Part of a small language model's weights.
Size: vocabulary 2048, 3.77M parameters.
Training: a variant of Adam for these matrices, 250M tokens.
Each number is 128 + 32 x the weight over its row's rms, rounded and kept within 0 to 255. Layers, rows and columns count from 0. Numbers have three digits each. The size before them is the row's rms in percent of the matrix's.

# layer 2 attention query, 128x160, rms 0.0422, rows 0-67, columns 40-79
090:120119106156158104151122160108089121070147095141108128100117163139116138106099183156178153110153116170098080135163170100
076:136133167075091126173141115101098157113113101169196124061183047152055105113083155127103135142141163117133114137115132135
084:108145124072114070055114095161174085111116135100112163183105135079102164135151166124134110142163154141160140117109138097
079:136144110168114133184147109139149144169131093115069106111119158161134156128155130175162075123098098102144146087177134131
092:121107111111098114127104075119099188101171090181226169177147091116155165126077104137170143106172141107096176163084102157
084:157127133157139122106139147114167086133127160160142167193098082073128189147143097115134096105112138103097090132107173124
101:090161123146116127128148161136123124117085176099083144127155193065116113124187151129141100118187201112105133080118127121
086:099089161160076171153074094150106116097123081152132123110174129193178106191096133128094121120134121087098159101130128116
116:108225193137173098093158173156122109124053164127150080145099141106103123145173096149126116131112136103163144107140187157
101:126058142145067091148139134151155099117116081134113104063121078181162193082144149152137160143129174126157128113200083116
119:136142131212145130140072115116142133146130089189123169130137148157103128119131078206151098135115100187101156102096102057
137:081154165133187130101129101078133129142088188093156105162114161088134093122152107121136071148103145092117179102115169147
136:124080144086060111183101197144118123109181080180093140092103089194153166104147141166150165096184138104123114120178093078
128:139084126128073163178087138112125122083174097122108183124180133155110147054150124155140147093176158121118086144117150069
081:170121135114111126140153190167086142114147086150099074126153095139185105135121100108165134147174108154171070103130116058
096:124175130145140046168185115143151149155151108121083062066168092155140146137113119155146106081150132142175121107138115140
095:151145081143145167176132151166148147108120095211116094073117118058100080103161169129140133072114121194129139141127103080
099:117145134133095153127129141063155162143150131144125178115115154137118163142118153101130149164146092127151083118070116113
096:132145101121162095108124125161140112119108072114136131081140148091125122101126076066150066151115125144160204188128083119
104:065173152176148153089163078085158121130111151096095109125152171154129073146099198155092145103139112147103077161115118096
086:140087138082131193120113080104161141129116134154086124167127190123091177097120182169137099113092144159176086157177099106
101:165167105152157064099174179129114137128159068176122122099101072184110153112141117116156140111100095147068087097124083153
098:125135186149127137157132182111124140137140120129068122133086070172118134138066107087163148083139079173081133170160138135
089:080102146109141141104118056128180065118119136113135167144107192155168187104116102109125156102103148078109178138099091127
092:123146147087076104102143113109104155068136147137086153142101113123154187109136100174198076154155138208121106119139189121
089:172144154119134124087064138118149124053101184090130192153130121064148180126117130073143076162118095097181148163077096094
093:079153100056121094149125107143117153154155133098111062150156136151117165089110177183128198061169158129177091157103164079
092:173106126165104095088137155119092143170153153102118175136149150157136124180071142166103159120148150155106139170190137148
093:090164137097165076157170195154125121103145090178146159157140183152131130129112173151087112084180115160118118102174066177
087:163108113147109130136132103115122103146124102132100077092075042152116123178085190094153168141075109142094153093158147137
093:164182136132139097143139155087190117116117132159110085040145082092097148125151120114159151069110118158164073153113155110
106:173082192170146109153147109153111076169149142141174130094076095158136113159118063128060130153092095140160160122093121113
096:099143111133143124113171134085158138178183145123127103132120149099119075158155196101098144133112119114149078076082110145
102:115148127102115119133135114095119163169148164065131167149174096040144147108042143147110067124153229059132179099141081107
114:123097164175176101170133142140157188127106098154145106119086132101114156113138141083170205150162085095103054110143102176
098:126152134097118131099157116091116129123179122095144067146075193198162121145185181112097131077122156168115131107148097124
098:084120061121142155081149150098165147146139131130058089170148091086125144104151149057102089139165168108151150105147182080
087:141159133131126102163103119100174119130085115100188158086133159119083143102126142114141166109144086125080109160158094087
100:149118100177137129129144081155109140141117174122159139151144131150161099172135201108092160117087155089103164136123131195
092:171148084119131084109130128074110159120127138140109157175140127096104077108100103167169147139144149127187127168073176116
099:144129099202141114089116200145155149103201115183089080106106072109145156161133100083150139103161107176077067135138151116
094:132131115173103180152135131132187219079112133113155105144092109096107105116158076064141082111151114170151138149091122119
095:155201142128165121134062087111117111164114083181133059124123087141110086085150091180093089164114086116085137163149135179
088:136131082117165154108134142130146075098154185142121084073134180181092156089137186075129119178107143117142115151097123140
101:096106112115157153143089074143155127173130184075143153213100112148076132166137115101153122054146153134111193155114133154
094:080165143204184163136082101134186098151073115133138098098109157118084104122177171111075123134131110152083099098101129155
093:105171161171146114180115156170112135206136111115104136093149109136110101103153225093146114125189114104142118103076123167
095:084145119096141117123057064133166120091141175153131137106180129151106099129101090202102174194100136119126129113094117186
094:081127146132095128181159108131117121120118117091096132120159186179197171088099119132151125116087179110187156137161157159
093:112122095150128159159105139145184166131155111104204141127163198154151047083165191078095163154150109122110156065083094179
095:196108170100152111096151129146135192102120176170068107134105108160113072151087150088114079145140097114119185138142132103
095:100163083136125119158171159120149109132154109179175061090165136107130094151168094107085146070094134108097142135146151099
096:181158162110136143150119174112090085156188148181105083104129034157078069110140140136170123073101156103139124106122129073
094:148160089164135114108073132197106118139100094194133139102169133158110189146088147115114119184139093159091150084067152097
086:160124104124101081126132119205132125107177140183149123120130093168177178118104106098118159106115162173157131092188085084
094:123117057151115167144185178119171063151126136124142119094121125105124043100104142084130200103113191165146176095101104150
107:166107132126099147151067074172158102164091105121146142133108116092107121130121099179055153133152145104133148127103185091
103:107084129107122123129196135072096169102169120113154100175096108118140144179149083137135140167098159051145202152164054110
093:145091101118107160120122038099123145156151163105133132146191167104174127087123148124147122135102190094174155124114180170
100:136152159111168108160122061113121125126102129087173152180108196135125130117108098141135170165162157120160120162137141161
092:141148161121142163142135110123109071119163112079167078132187106102140108118120141078125141169101131097133110106105097160
091:065088091157156127170125124144135149118175101098188021081110086143144161181093095078113134165169144119140128131107098138
088:142138059072114130156138111089111121200114111084101150146158093080067142116087128169106095139085168066095119097170126097
102:160081154093134154132108072073191116090112122129116172166130195124142154183179134159147153130078144129124199120106179138
106:134163132138184138106100160147170150142161172114106066155148165113125090105077140119156130116094115170145198097123083099
122:128161149139122121120104117151243165153192152124147137139125088108125115193110123115152149168100130140138120102127088106
119:140055100118084166141156133116054107086140107136127161090136099139166142138152120171110100142141145104121132157135166158
084:123164155154171130121157090090124083117071141068102113147130190120139122051105124056122070088126141158162204142088162089